config.yaml
head_dim: 32
activation: "tanh_gelu"
bias: "none"
lr: 0.00711
weight_decay: 0.083
dataset: "wikipedia_en"
Each number is 500 + 40 x the weight over its row's rms, rounded and kept within 0 to 999. Layers, rows and columns count from 0. Numbers have three digits each. The size before them is the row's rms in percent of the matrix's.

# layer 2 MLP up, 1024x128, rms 0.236, rows 254-467, columns 64-127
089:460550451486475470470482534551501508449518412530419479496491538513503610465456413524495531509471556566526504498492557535526484480484447494513512525471554491541448522517454560594501479547455456
096:452491506445449536550453511548488416592419442507496485422540491514590555490509529462502499455441512454472492488509548518496427417473538473481520541489486489504427490474438445512414541512460502
104:472426451500513515500468559518519497523534398478468558619507471462497488463482463457549377504505525429442472470525560505563557526443475500506451425461462463540467509477468464525482447468542511
101:534481504454530535483509541500520446449472487496540519468513433518517489508492493484477492424556523562553500565384560502517481477512480493529479513480569490469445560550471571439476560414559492
098:523500490474509474442512524491532551452497469472497471553514577518539512543464507538543438503513534539495410488513481508551520433459556539532531476546524479466516517480515482556552427497483504
098:499488423492499527446557473502514502464450494434464502571494484485483487491508528465430529512536516485501401458475523384514493482472492493548497517506484546504453469498554537542521534481546533
102:550468488495583508526486469515473505533567522472560504497524493456384560487544530512482498501450517530445426530535501537477448464484429478476444468550536483526484491517504556439455500463445465
126:537568548519456480461410422539509492487461499475550513517509573456513496474506470488489497462524512416556542488461497562498477517510508494464515453568490444596520486530527524476478532472505504
091:556517552485485542457456476493491493485463456483585398473537542488548480549507519533585490522581510507491541484520465478506550558468458502540558458494531510482598484595576436489500472445526538
109:521492454554474476509500519494461536549519491503538477472494499487456534513477471516500489508509479508542510502449476498518546607549418505454479581508476506502518537471563488514587518549480398
087:499624553535502499460505496482534499502536505535485430490516492534436493457506535576461487533463608488482514536467465515585514475470569463615541506479483483487554527542474472521472487499502471
108:529506452526586467458486504512506525522497491459619453492477500527473488459492457577503465551489527492490483523436501471459458444401486550544436470497497497437505538513524507500504511440512418
104:500547426515503494508459462511469500483498446577455496495566492438486465522497457566436591483528506441524508476493469506499515553525551583543545529469536530528436549519508520500408529529421472
099:479533449522605534517436497532449475494539496518478500434489541548548539499463552522538519487485459517463411516518476421598459453461577563534462536568512522486481484482437494490490440469580481
100:448515539495502507485515470520488477432486534452551498540474510548462443512458477562476530543501522454520478579511435541526558480577464486520506474412516470479459517505490469486550415489474509
092:496551525605496476531579497503496489553565542501485448476463567461527449470608453514483564490549467508519539427525501483526478534545517495494451492562455456471451514522515462476539390473519527
102:499505597500568482468510545558546526447501464479523424545539516464569430508530549530545525503489514503495499430586436518477522453510445483513484458488483449438518548494501485513459494466508474
096:459534572513494570490469466477494464527539440525588448466534515603544551412482512490522526507484540405500473548454524584470493563551477550486409508418533462502482511533507476451447507577529517
088:470561454560504513574500580550478446502462419513577566528467441517515600487433529473512505478491565536462497451543551473465565522509450539446528507519467482477498492541561463504511561524490449
102:439529541460568571469541508492582526504483459484501438525487445555496447495472499467530559462511558482539528529494485522504518450493506477572517465512434513499583537522507452403525490473585436
090:590513488457470487507495486506436488609468514494371568551516472401522516492581507538460525535483489544484459492514475528498549531481500533588525553485531519496487458498581519522493548514492505
093:462451436468518492506504490558553481577469471552538555425511459478462467589476547521454469464513589507497472479505529552518493534465423541561533551541446553462509538552470461458469496549535476
099:516595565481525486479450514483387528545512525438530474460482551465501511496459513476500511464491451481503540545490422539562565461453458553503539454507523427527541525546474477609395544494535535
093:496541473479587522496427481496502487539448476599462536482550566532516465497537425470446431458534521547593585492538512517465522544570437514510533519495526519512506471459549459550483464524546503
105:535521466511490493560482499558464477492497474412504495518499451569493504424441500561499570494473458453484550547515546577408489506524443549497500539458479528495522428522495497492469598485466510
102:537552476450567507515430534584495545473480564501529508497495522522484531564445577485540524538427477444523535482490455535541497478484533491491544468434473521486421452461508493513558517522458458
076:524492540536477464486506535521536472525509509527558517544501516497511489467392483468562505459521494531526468464433512547424439522532500540453436581506579499476505521480477403497514494454477472
089:435418498460436518545419512528494497533485516475504478504484539402494482485552507443456483465383475597559509471479468517482446510437556501493573534446534498509555526487505515509501548564502489
094:435471534534484572504533448542480574555486479405576538506459508477487465550528560515509508524473486506508452531536528504489514566457509495479460500436512498438509489552502500508508526449569520
106:475505442423414553507472517434473376464491520528447497538492570425463523505486459491478514452480503491475465502561461446492487547489556431454512501486477521527449513523507436496376466481544432
107:475471468421435498503479519514551504429468528572477527521538485514428473445457396486505427439479596488504506520528472548552567466544470513453543461511464508518511471524472467500541546553427551
092:472475503515493474445518483530452499492471514468526482493520423471547579557531413511461460505491476365493542505491431517513518491515585514532553472444516480451583541488484497440471437453479472
100:445520491478445468488526427545369500519546429495539463474499524487529505524493601551487496467477528450480423445509449552453565523541524468497515426562480540491484511475470455506500503488472512
103:517466466493547419501416528497489471549489548522449518484444524479409519501554438498473526493486574494542515528490489514533436485452530477452553500480473496543487477512483577589516565460444519
084:486538483591541497527574443455519471578506496481441399446484520587476495428481487499544491537590542421496456509527464472508507494517486573548486547393532466463465525535525494545533487518475558
103:510548439489582472450539515483502496501504458505555562533492539496439501513488473466524493511518532492548445567471474526461474519500420506476473542497465518496482502484497537540597483447567531
114:540467400428483508484491499526504467509556488513456489429463633507590418530475518541506486477537452488525507518449483467538496513504455516542476450502518476512438522469554563495526480395460504
106:455552536475474505495425519589492558495460493543525505499526458584508569586494503470511543550510550539490561467523492498478513451528459525569574456578514521434511529502558525485570443521519489
105:524471476478521508453462498501533474489482461481498499469521424416476516438497469453566507546504486490515483504512520437555488591500528545456525485450560458489497546512505491482481489420571592
096:461465502480539451487479473548595545505497449587452480506512488493541556462441484489472444554515524483491469453539547533430477504551508539532457552552514517478524501471568561448538452457456535
104:498476442551520470471483484539486503537510510415489536463435514454520531509512443567492529501539547509516562514395586483560524567548483487498479572498508521543440433454509557505446543438495491
095:387539570476561530555547529487564565472487449478508517603441520483506533542487441499506501548457533456488512555514491538514525407503448439464488491511496490453499410475470535522509513486540444
098:477484507473437435486516469559449471501468518472506430478475511524534514452520501579508498495476492412565548581494551506526542537470455540583509448431540485491469535493480566531485614572523504
098:471514481507487472570487473533502483475509482526543497485554508496553531423485548543461538457526468567543555486453497458558483595589495580504492497438570551517486495444564497483524491458552544
090:536601532528496503464473523547485497506529555471455553645544443507462512497408480511510499518514548464444485474466519512531539535527466509451512481496473476492464440514537440482497492585444559
094:616483435439507490492542532531493462501469477501493550430501510431469508528469555476470514486456426515549550509499483505473579540567513456514521467569457507534505481535490454525464530492495538
102:509567615478508506487480482556553533524492434559466463511492528489536435483506516449461475524603541515549503420507471496557566573541520513555507500553456472464480485518467472460522482534448480
099:467517521525500496462475523503537561446421512493518567438456454446508475537571546537512457531556493477518511492521544530550488476468553503524522515515501452448477501535493516459584510529437453
103:471426478565550507510512486520486500493522445457538508483442517505492489484464521496401462478484426500531462490455501475531518470591565414487525443493502575532471463525508554580621440449454485
103:427524515512450498498423488444519483429439436486508500467492548640603491466463482523451495524480533523511486525491525508525497471563501506426458525518539507485436496449496551484545541466455514
106:520421500460516539526497521583516474500523477525483517491472529581601489555507569481501488470491491507548496451450472555440482491499500540492541501463522509549486468475530468576520593459611505
104:470467517442489564493503466511520528470536421498574571534432526510417518589530470446506503475478472524470487594439504499587475486501550467496541534508548542518570592474535503553498517479429532
101:580452521500535513541476522416470453547523473554427540562507549435472505508471592495490500465464505506498486523583394472471509528505497500436440525514486555491528464499526517567450487516544469
101:541544436505435536474468453504450570476499510496512420500566512521481525487476496444483505490529492491522471460503523458528557448494537498548504478460468504479435641513489454483475543495579448
108:486583491507475486524501555482484493451484448574535476525564455518549512529526481490466420523457577472559537494502524536521460501504556480482516500480540496489432554502502524546521597450529556
092:444537485501444492508451494545598486505550550509468437504547528499513543577487490432479558548591506501534514444556458437452509512564504496485482473502499516469490453508559495512552452488519441
094:417456462448485488471526457506488392512430488485392500484467535503542482459469398469490473524489443504468527533516517515462451482492459472528507548419595506532456464536561492499496501520585497
109:473428434578495424526463517522499497452489552503531521507476436468475457545490565488472477482459533501570471550484487495551524574461452451502472561531521428562478599460496469553550566429464462
091:503471483546470557482457549581517491488515526502470613494537537453506510564514493473527512511581493557510507511483476500505469541464599533499470446426466547577495539408535514441468472547468485
090:574590466473416495436456558420554417518451467492480460525498495483460497572550520435533492585461500507536531490495449518541471494474535538472536488467475459554472499504480554497530456492462439
095:477485456407496435500529475515452538532478500501405519531510480530539497496523563531532526435470477498555453454482516425509468476461562555461509455448432465460490558508536482400478457486515438
100:535555483522454511513465474447491518497548512448488511497497510475492589509519434445415422440424494471563496500433461523424520515517557520497511494530541462541521541537538468445488510524583491
100:510421475462524494515525550558487455516348453440536588476476536573505512510470516507524593480582507488561527490522485509544530481527422474447522465479464530445508521505520396488481488541527510
095:509554501538507520462503522484496426417520522534496475529570515469512543486509473486469470535586544513415474475477439465409519500470561462571593458465493479405493532492500542516541468494512540
101:464485497510505510472526479544516502523507496502512470530459496522459585464471506465406546588491552460505466539576504557451454493499485433545481483529483529514483455518439515444450560469524516
101:496516423396528484483535497551492457531480482512463476514499571490533436455460496553460443520528413470547515528505518543533465524528491553495470453548521417554503530508520559530484403529455492
093:501569541445488463478463508521526536538387548554487488505509484502485480498573449587456534474487500498525519479441557518522553548593506529554527447550519500564469539483540546448514496554458557
094:504496495536484483512488604551436402506642589560468494514463523516467511545554481503521472473418512493502519544484525487536464533516537510497513482495472501517501490512446495551536493472513503
107:469485478451480532486445518587491518464441450475504470557556524439576504533508513521416485509499549531560529524491450446519505491447523532512501558452458492530508480512509578492508424467510466
086:488490566486458479453448462538477466406517481510448477521551440483427488416524530501522464417512532471495481473495476441517514474503538510538503550516442449494491513585507428467530490554525540
101:475513577511495487562480496539490443544565464547516500522573477543512457489533486452544493485453547575502549545485532545523541517494382461497510475479498457507505491539444504448541464515548507
114:460479515499517482456520514494526469439514533481580528494516462517479520522421487480447505448519616539453537490407581472471505513530527506439518507549510523535528457456578473488458509513469548
087:578500518519495502500461488487580491460476452510553444510500511478583480592504501508449527481429463504492437450571513489570596423521590532498523514459491499520506468549514501497513554492548489
093:442483540473501473419533470562520563458414420520498478409491488450533568483541543576507476536479494493471538497503545517523568534446534512539483496475450486503501506538439481486531531497528470
099:466498451461470495563436451479459441611501509509488466526516545532523486505532417413507472445474466507580557496486539532559506535516580404492546471521504541486399498505443525581525492449533491
103:499555423534421429474526544464512456525474536512429515515512508512481529560540492451547536502493524567565512486502447516499536533550433531526461505463397585443449585472445449558550501551465515
096:505529464490503507479429472410500520524544414457437529541525512468586480506532507520553525472577504577465513425444475530551542432490483505420493473453495516529529473505494452464484459534538559
087:497535499452486536582523478509399475567553563502439499523507477449514449532464548469473424501471522598523493516509455565497524488438547497461540454568479408525472485462563528430517470503480522
104:501495441526484470541480455496443555526527501490568504492444522520489487559459536553492520497474482535502441458459494507420444447501494535542527479476508499606501569504530505472506563458527488
105:503579460453463560559561535564538441506511581516500442504512520501445495539478514411513543501429481520485493496527511582479537484516480456489444546434510481467499493516442467524552494424459542
121:453517486491502546398452493496455469572490549495544429474498524451479472562516543476566433479543490519513520483513479549505540561500452559463482527481519503490484443554446471434461525455531492
095:463559480502491493542434489437494503518528468491528488519523513487472521480495472430571404444482539437473493500522497548532532502523470506508517412441518541459447471523465523540477468462475445
092:519602483493527551455507409560501566527521528560596461484513506475491537437468496435531501511495485478505427520431544505449486459512436506517520483493524499553498586504619422523534517437568467
105:407443531533468432555486482436546509506477434478481515535480435483470411514512547571538470486475566426517554512542530561423427543468563486504450528468505549531447538566512503525469459522560478
099:530492458444455550518511526476394509532556506439465394580472549473498480577517466517498436445476474501563468482498530491439480458510540574518510504528446487443601521514560508407485475572475591
117:583554491528476502543540586459456525524510508577556477509443513501464501487434553461562556499505506560485552526454494447513487493502455524473465559592527578487529556508536439598504460502531443
086:459491476433419464441512555541497510445496528538535523467464451508518503542493576536492516432588467483537593520489495503548541485483451537449602465537439460508461555464472507477490481556453524
096:515452537467491548559526520486485463470484469519463563570525461480466468486522482497400501565477496458532556522513468538487571544507581503506485479490521527419447537439522449475542499535493478
090:518513446461510498514496561551496548461420493518585531473557531469489501451448560487476503490524524536525472494578452553526520426614524459494517508516567554468484489580540488548509518586454488
104:514511420535530493495439434526520492501494483531525538485577521447455487562465497421485500442504528472479457492477555546477469476552450466545528464512420514546538494522525510501443511535562449
098:514508499480487488506472586498503495450504432519475536478462501519449483465453474538476400527483394500518503532498467471505469510474524509522426471523547440501463543548466461540567539450437417
106:493470518531528541510527539504578533486511477469534583483490476552579542484484458453458458492487428621439479540514538424542489562530486502520479561480484556454549525519508440493534550449528429
096:480493474521480530462485489477499462450545445458481513516495465493560552477502541451568531570437530455419507467516545472512476492457484424487454525411480478539501514446482514547502546494526559
096:500481458494423441494494494471409463513544489511608486536508494492431528505554521530487474455464471513481472549514509526556511547561541505563486458448467472571442513588500544473545541472439440
110:490494430487561462491499546446452518480439484533465461449460489530509511572488451538458509566479450528514540518554524393558555458498500491543554486596446540539462530489518487489484513427494532
095:488410483450554568467500522505542474493528471475544489520493493508509583507565464388516510566505560607516566532501473548448498524510470543468439504474571465485526514557459485464525522541503469
092:542459520402486525519527519538466442532556516472468469440448485457494476570492561519473539547526531514548500504495525469434496470448467542505475461569482499533493487578564504565487509515478436
081:509481460473470489471480474498526472474520375488468456513517471504456537534508593544501500493497479555503465531428557536530522520575482512490540524473457563459478470442452502471440487483542533
092:496475475508453511483451491518520479522427410437480529469488468478528545494505510530546459548457477581555484576506458506515467524528489451474481521501445560461414597524522440523479518562566460
101:484488542512474470517512537469515479514544479454546517531492435562544536524498508510442540489433474434523530557524448458451515457518479538447474393451535581453545567543491449465487496534430536
081:473451528488526460467464480469475511490479528469498457461493474559501556483537573480562620486556470509470474569522500479526596494529491484504514434425455533555460464517538488511424471482536518
111:510498549482441560474535458516490432524518504493424505544450434447568514475508480522446536436542493524427457586527471552424476498551465526452491454500499525469461500503495521476487527477436456
109:522529547550484524526461479562450549570546503476512522488523550556576485425484462442471453557507539471477567481522528538439539465582534486487465473477503442540491524548532490496490527409542467
092:442515507516532342449514479440482463539535515475490558545525442501506525465487466490513473636510552424508559521543528437539503448462488506461490538484488512496538463505519520470544479552512542
096:517538514458479561558503429484457499513501566485524484558409536485561509510461521429501477562420492507496483501457561554415539454542502514437489544471498508470438468511491466448539452467505511
093:554444456507472481495458588474484500460464516487492552517474561496557519473454476447507449471450476520503571502457481539478532430511523428566522553458435546481536470437461425480468519531440504
099:472484551486473459451440494498535558485522526505452475520453430404531544500547477456573508550457486502429453490411438535525571450451509505498490498519527472475526515461506513494501511553500558
110:536445503561504538518526529490477505471501494449478468557433520564534451521501520523486518451421466518484548492514489543445521534518582532472564473542465476580499504530493571545507540482446499
094:548409445479534559483494492525473481465503450524525497565517403513537488541407421483414526516458467490479441483411486429547495494523522509514508537505420546490474523494521536468456498568534466
099:490418481438440527500520511477494471473516528514452517542526510491560501472439471505563490499467520436477519552529519565522551559479492503487507468433570487522469507469521507440454536585484457
105:520567508459511418471489505537518483495499482450457522527460570381421522498588489517509455558549530520444456553608508524508520501481538466549508498485517485461496453477480456478490504514535491
093:437563448504474465428561444485501455510506500530477499521555504469342511511505498440580423504466461496558464494578508484534521511458426447495528486510525547490515537494497512461561443487465478
105:475520426494529482527480500567543481467489507501504520497463507489474497551458523489595443435534511515578487477590513486467507547425436511526472558426484486446463482549516519488536571536574522
094:505481480430515578548505533488536454530546505524499518554530457508470490495461494495546452455488485542484484515451469520538416536579514450538468487477483514439573546575508482489497476523502529
104:533469526553543506516526525616529480532527535535516465495427403484546495523484459566438492553514521485514480463478515483531514417516462489541482489507481502436475476438472462500482506517522433
100:509521469441498524517453494386481516479491474511505493501515504485493485431575566544475537470501449503452513423580490436503523506473459497514457474523500550529502556581538478470540534502529514
093:491558511550479491485487480483476519448515514499520494501486452530445503480420521519502544540534548533493522473461527549522523512609473564588443537533524498435610403497479483468469510490516589
092:526529507470501476479459517523459482494529516476532520462514470494485520454479565486489541542560446447528428506461509526561554519491572546569527517549406522494513625387489476529507561466477461
099:536507459508452488470454534435520436521536444557486549538480533539456520555489489458503511489474536489467486597504469592528450451454587451533492568546499499514516439505522444495529541492492483
114:433587538528522501456503592614437521508497479512513477465502504438547512499541506452447528552461480511522549500480498453454505481462511530573585482482568492506484467513469524575415534526524472
084:512559500511536482542533487486439488436447517548501460513486541493464443438481540438503524447503484440505449476485523562514480541590527527490524579454423512506498502573551468568489528482447577
094:501560513444483479469521518510505463531533553478489447463481457530525481499464478514473495488431514416575486520591468523504459538474542472493491545426511488446495485413511534485458459496518584
098:469462547444535504443532467474453534474504514499521523494513501448551439494500448443581528491611477510560485475469585455457564490482471548454486456460445428479479482517523531487459438459466474
101:464583524549515548495479576510459461468522499501437520551506524510470491489489459462474469523442554497554503562546494503607467489492481491532528545516477401425475380470499511473533533435479505
094:509511492501514604438457526607490499513499491473462461391462478486492558575461484527490500473562523523503453560478502461464510441516477500518489485439516540534562471510529450517536472460489537
103:512539439573542505502484576561529595442530507476484490509503487458450504476520549521549538521498518501523477434529475529472510551533532575543501480430439539457497453467456487558532581545503417
099:519425434501553456489430475498478488536433495514536536487513504433493582504463481550480499533458519464587466496475505560486496564419475513492538594470474510524487480526498491498471499551536551
118:478463477484477547523461505430549499466526465513519485451536529495564496577504518452529480478482517533507513511493440399588459475533470562497534496552470467461530482434419544472506499449523523
102:517464502486527579518515509438482481600529458494488444518541485476470503480527517492506487510500544479472488468539472481502511516447416517452491498470483447582491500528498490485525496489563450
105:487467501450490474482463415488550550523508463486507449445447496495513458528499492539600545483543464510489441445555509487417523454481406524461501508424487491494526547510511472466554557503458515
101:513459566587475525475498397490556514481532503531436502537500577436467496531467575499453502519480472478505543463425451561456505458537463492500544436530547458441554462515451526483545499481465541
106:481547442400505521491498524507428456519493475406513511532506548559524531497452472514433472443426520480437459547536452494489471479569518570494460497543477452397520513540499463525534524555478486
108:515468498487521461510442475481507382436508488529515514563501459494588461509471515552506487454613501551560526465497495557496545562518505514531457582479499520478477482519458565429577505395515447
102:497581505533473426439486510523547474489553454483497469520468497498472578442473528478492503496556465494525438458448525493436469533532448479397427583498483518496496492524477523453584534480514449
108:490492516459607509473448501565506522539456523494458447492434529491519534589503523430487520488529474520561468488540489502539461517474509501439547488502545488456440525455504531472497521469453466
097:492482514578594543514496537474501509561496497508420458518468565453500458383541511526556437505486504465564544533479435526477482525532550485532546600505454510497446471546481507446445504472527483
140:582472434469506519493479470491436479493505540532536444468517515464495516567496519541526503459581506525568568453535606513513514528504440471550495462483449481553455495520540510495488435455567463
094:486551479514518535528549493466502447564497513522473491481508432472491494484480528517488586501522536514556488469495586459527500509460520543548426507585485511548510493543523553491581474587420493
099:495450481547520488509441509532478561582486450498493441485511471494540471537434511460455569515521553493574462462529566553503520428505465548431508474589540487442463532522446556496504526484575483
089:542541528507527500466494494429476539510475528479482524458542476462515461491529476461506457516464539510561445467454455452451519546539496548517532544596410416510486455541497462496500525480500528
108:469439482503544518474434437503513467525503493488506451522520507520492403532473483477554485535428482472506520486553538504512541492586507474527531429445430528484481553478538481531449471548589521
100:477496494492467549550508486551525489437503487521552491447517519564564583487447474564454498436481489452543567455488497527484452517548498535433438428488553521496539547460468457451485496464586444
099:478426475464428517506515531507421410489450525554476536501510464454450494492473532450505527472464524529474503425487503427459459486523552524519530461446528450548476544462483574519509463421503540
116:579541465411440500467551524499476509468484497440461464483481497454425518470527554518509550435456445540519471464469470535489486445526489508516535476503503541443475459496462504498454528555428449
085:526559490494540536452475529502509404526509472489446478454506522477436443440481555534466480547529491550538552529498492500479489439448458458572501558535490518498454490534468491457518472527523575
100:527470503457550512535508524540507473548584472590445539500446494525461452455496522464608459452505550521487486441519452484488470444550493578521523502482516462479559466515477560499463434496517491
098:532441450477442501572499525466465514423523496441486490526475547548490454511506497542546447462475545464486518498506453458544563483521586477502478437553450475461465444506469438486444524538505482
099:503466502527438527461509483549488513602517565475531498576457517536526511482480488508508487466513507484557461488509464563525481564572510545525473543510482524466550533563505609512464457498564553
098:449479478510508510523487528486397528510544528438513461457518493484528519473480534515485609444496484510547519519483505496540589500498456528505475578543452502506446510478476437516485418480487504
095:521514530483410569499479547545525465581383476531512510521444535484565458527517505492526477522502601486462508498543511512511586452420492582508539462488562558563463488459525506494501518513467561
113:477530511515490534523519488581574559462552478531575502526515507472502523568536486459560537556506455560554466449487510532507594487563524434474441506507475441439504507516533512450566420505552484
097:559508550487455547540481493464487548501504516523499559503467547524494489533458573494430502467531498420490577476478456515495583495475497525432484497534524536503495516483509470524498525526535466
095:492562456456486569499510447553555486558451420491488464451565468445577528549461524450560486558509543495530557471481512472452491537498521482497462525435466459480476597507555505457507628522529526
102:526547492515564566479512482529469421453525494476572482568482535545496453449513509548440480507461495484594488548556480491469496520507494433544506541459514475503580439518471425474520511564464388
121:446521583448559506456505469554482474550492533426508510479439549541539399461498498460485466492520532513467471566485446484477476464518574494476430528533495479444520492541509417464548449531423463
110:475527556431440483545466519547475437482495471444524539462481501568494514633468548560498564410535530501496472487489490518552454482503534550482479462492455545464514456500488495475516558531542452
102:532486545470544562534507515483494464415539434490493435524446526481527492400432461556519495501476554504500471451534495532496480453557497492513465450502511462553539433556488524505492498554484527
090:527501501462549577510460492474434449516522476495444441458476520467478560430549463543480580553511446594507505532546493550505486534491525461515523498421520405467451527470484539404506546484540403
085:454522469413483480483558521483530474480496499520509529439452428530483538454469504517496492502509572495441554486538543483478517518506425421535514524530532536461531495463564454508494526546544518
088:474486464449527561553414520523541494416464472445479447501478475498516515462455428506453483463495515584515516467424446471481513513517527570514459562500537510453459498487509465510503504493524484
098:474597489423546493549446449555467486577438518415497510499491497545524412468424513481496511445506577533544452488518415562476462512497541491508554483524513533477480498546578461455503509540540449
098:452525452431516534519461463495498548478431469529532489483492518488492541473610496507530529500454466432541374475467515428493516560517534493460490516512407481517479514513484502504450492480554483
105:468506429491428567433519536436456547562538522483543482427458511506488571528533474485550607555491472552496536534471557521531496478462515406427488462527561517444508474505493529481524493526507480
096:455497495495537440513487484497520458412503525478480460494530513469538541525472540521433444513536478509464511509530483460595508477525460563491451595522462449497540510581494510566527470540467556
098:443545487471457562502502579494498504536524516464483465549512514456580483490526488550472552416425597472579519517567497526488457541514561496484539498526495481529457516512441546570519537509447468
099:493459517499516546472498479482482508478468525500465552477471594463498496487520561406493470509503536516536516487479552505499508555437480517458558512535503451528476442513456531593553495376481483
102:435517472559413530542473504455535464448457537490468494467509524460530515446550491564480484493437482513505526485553475402492512463475523545426502477485528510425447445529440473524536446435481479
109:414546505529424582489459576559519541523492530516544482461469582507538515522470496495507566488436472509480476451464494531485490446501532461508571464540549437478536527476476488556491551489528486
101:517460535487491509543491560548502483462522504461476453542523482521584501578479511520487601452463536483488432539494408550478553538524504510509525528510424504511474509548541461453476486445537472
106:505466545463449568408527506527537473534442505444556549478509504478539568492507546464515545471535557507496517496523520445574459516467582481525549531484447500485506534589471482510524441537564479
098:462490397459570486477512457567530474541531480422552467490565486506523496581519544428496515500474458481415450526457528456498513472486498454458439487537419492496516527532489493459435485506475493
091:518497469452549520573505501556468507545490517509536519508489459543471542551506496534481564549445488473527512542509562552552515436541484446487451522568496519540523461445504436502512511492574474
115:427421510451461464500487461538556511497570558499509467482481552453578570560488441488570416536525486534516518503530483469486531503495526495533408568496531556506465513555502510482540485527516513
091:495509508438481461443470461546500549508468572577445494564526397431484492450512486499562501522552531494458492414477447513491551482499465541520495476512577492543524536476494526392527500541550537
102:500515464434589549499502500495530524542480529480508428474502501466567550515480564540537531513469532566501411562499557503524487460524539464490415537524510530524398467520522492493565567484467476
089:470546551536526506501433522460502522400498547533499512500554479459542456611475487502539436546458553556580508525543597502433526493480502486427485589480567475518528490508511506466496531440495472
095:489481437491539457552511493440512461486608502508476558568467549526574481536500588549462531505498489494497449479488483536506522491513465561429428509471497448425509537469496559409550494488447581
106:477576474510523527453468469510475530473500531466487525421501566583480489443481520466514447424503525469425431487569481506553553480492476546532494424582598484511494538507532496476556555485507481
109:546479416457535475432432523464506534478477517533516471508486544516385452551488524486572499508530472488515455481530468472452490549457450556439451443508490492530564556441499512470548517426487537
098:467479513492559503428456539519508513482410476542482446463520558473475495542487578482504573465587504491515532532512502491482482494501564535512453495441454494635488527542517561470499486501527491
116:551481488473512490467498497438559481574420512574506505494475450521543561441559494475490433517460589533472541525514485531492517479540536498473483465489494589475445602449505539489511524516513539
104:527553541513524407520476519528520559433413446489486438457466502495529464573555468469476501461523538520442542447459508458513549510471493473516562432454574482510443550495552507594502467536479538
097:415526465517503602469502481532556531547562441468486478508490500422520481506538480520492564489509544448467464582477514537559501404476512448475509497523571503413511454486461592512479513526478506
093:466487448530500535498475469415496534504383493510503526459468489459458520459555519572527516477460505469457500513467545544510453412466465498492491439469504478514511511482465542464437564514536489
092:549500485510485504502543461494513494508490509556500510564438436430485485479536450487529559435480430428518481498489470580521537533491500542530528486469520479472460531476551464547519504420548539
092:549446563488508469489466561508532453426526511471461519475487565492523566563523527521470484520453445423484571385480444508486578550523503480496478500509487490478483492463498440481551462527488508
101:502588599514510472439478480462498510574513497470523465485510519457487448477629541508554490611510473557598497535473502410456454536484471506458496498490516464488470475487477473503521471437563456
097:513520496542542403418494456477467510531555471478522497558560488517509497521500450468490487488494534564510430474506461507469476504506432495435466503524490499536509596497485516472444584492486463
101:498537514532485479383500471494556474473463451445515490573508515500555454479519519480529434532476500513477464396530473485463497515478455483488536508471545474594528498538490546505471503526492484
102:502588577507477508448534442529503514512539441502566479532515580477533476576474486522552479538533504463459454501543541493485499541544516503478526463541478512562558486595499480492456503544503462
109:467488552531558465443462539505466505477514483534486499467470443485459490507519488465525506497516435464499470554607485536498515505528506509478535440504475477449558583514496478472436424521548485
097:579490437505459460519477567483484453552513480564508474479465481525468482516519459460456569555427443477552493400474498477555451494510529550480603431494476541439484460419470494504480506480456494
090:521515500500455467495456543543443470477491461476462533455490487461500477610491527424480576485441564465474525441473552527526510523436553499532546513444541496495446460424446493509470460534436511
106:462543517539481431474466561486519489497441511472504565529443513436520549491515480555477499557468518535476565490557465463509494552374499520491453477516523524460448497534522483492584456464462460
102:467538556441494457433402470458417470434545539544484513467434491493520419489552461462546490551570467569485518510504505492479546514528486428525491519484580488546473496506492463475488467486465520
105:474434519505533477525451495517459534527579545492480519453517510514511559482407544509416486488470536488471514470548503563530505492472516525550536538471486505512436467536489560563525549418439473
098:553549477492504514497427503505494583500533394468576473552567451491495548554492511553525481513482435526474474517456502412458509449501457472568548490552480523526461561503505478447517460487542515
094:583511495529500570420491493432438484550507436443514507541494487431561468507490488534521512429554508435544502466498445489530445500530456484444564502551531502433507481518457599604452543536480495
102:538524502474442507505420523537552494556484462425453436415451566534473530467482496500518492483507489476459562562518513512512483503437484556480461504480545511530429505462504517522449494501499564
099:513499506458401469536458457461493497490470632483482464504504511490598474497443443468491501503545502488474454534499526543504549430525518462523491440506490481525510459486522490531463541492477499
102:610497525483429469443465524498477550530477512497543494457622535485519477553468502473557472513452526476440493533452449517508482457489449558527518419516456529490483591519490563506534455525498492
100:596509541554497474481436547527471503477498498551494467495535487473520416501501499448480510486518439474508494420474526570485544579577501523528484432490464493514455508488450507501455531547528495
085:562495461492464473520410519443529550517530491492538488536467500470543458470479498551498483511487536542489602486534463516467567491520470518439488481559531459541489512548470479523567558581433468
092:520490479507536508531468503509480547454548596481459499594532495523506580488408592475432508457554481518508528445496446519516557545427476501497467597530425512536507553519498476451491507477466524
112:448492520463525542499538507490513490428512492535540487454475472435504560448464511512485479466545461516537510495521448453515540457540455440469483504456489558370503490415514476395535460497499531
091:535541517467581516466485459484511487486508478541485496488505527452547516481478524537483491456498521438477540505435531465528461476519509571506413444539469552448504488544505501449472470583506491
102:524532499455508532496435571504515494525471527501616539573459462439484477575465546465576542484482499486508508480487454494504515477531504529500449441494507539490565488445519523560452452593501506
114:464487521516457499471494502546522486505489495488469537502445538442508512412495471539497498508510444426455535525470504479477496526502509513519490533529528430435474526527526506515546501434479424
093:472517476433478490441524436539536537583496477397484501505391549508460504487453523515496504442495557440483488530501497425492516532523490548534492520513519476496521550442434528450497487489514469
110:427480524466425496487524497523491535574616474498482533511503470537507470525574504480481468603485501452515425455514479529493555536467418548518500464464492442506543516494546496447438515490505517
104:481480460539534519468529469544520512480548472435556486499460555451497473513538542454557483550479488489523519527553469461483552550410511494473495524509470469477478437499449529547565522497546475
099:526521484505569487530534488485554520544498594522501441543503524463485569597468574496521546510600506441484559466481471530488548462475454505477488492500534489441509501521445480585539533553487532
094:520425505524555449530475460451467495540475444515460540569528517472552469429436494471471481486498521473448491514541465442486526525456489507543526488517485509483493555482478508489565522477475421
104:512485492492565520493501526511474432499603540456517564492493451489538460408451583512537465494485449511543488547551456518493492495457541508524498515571439417486560482482582399491550525488414550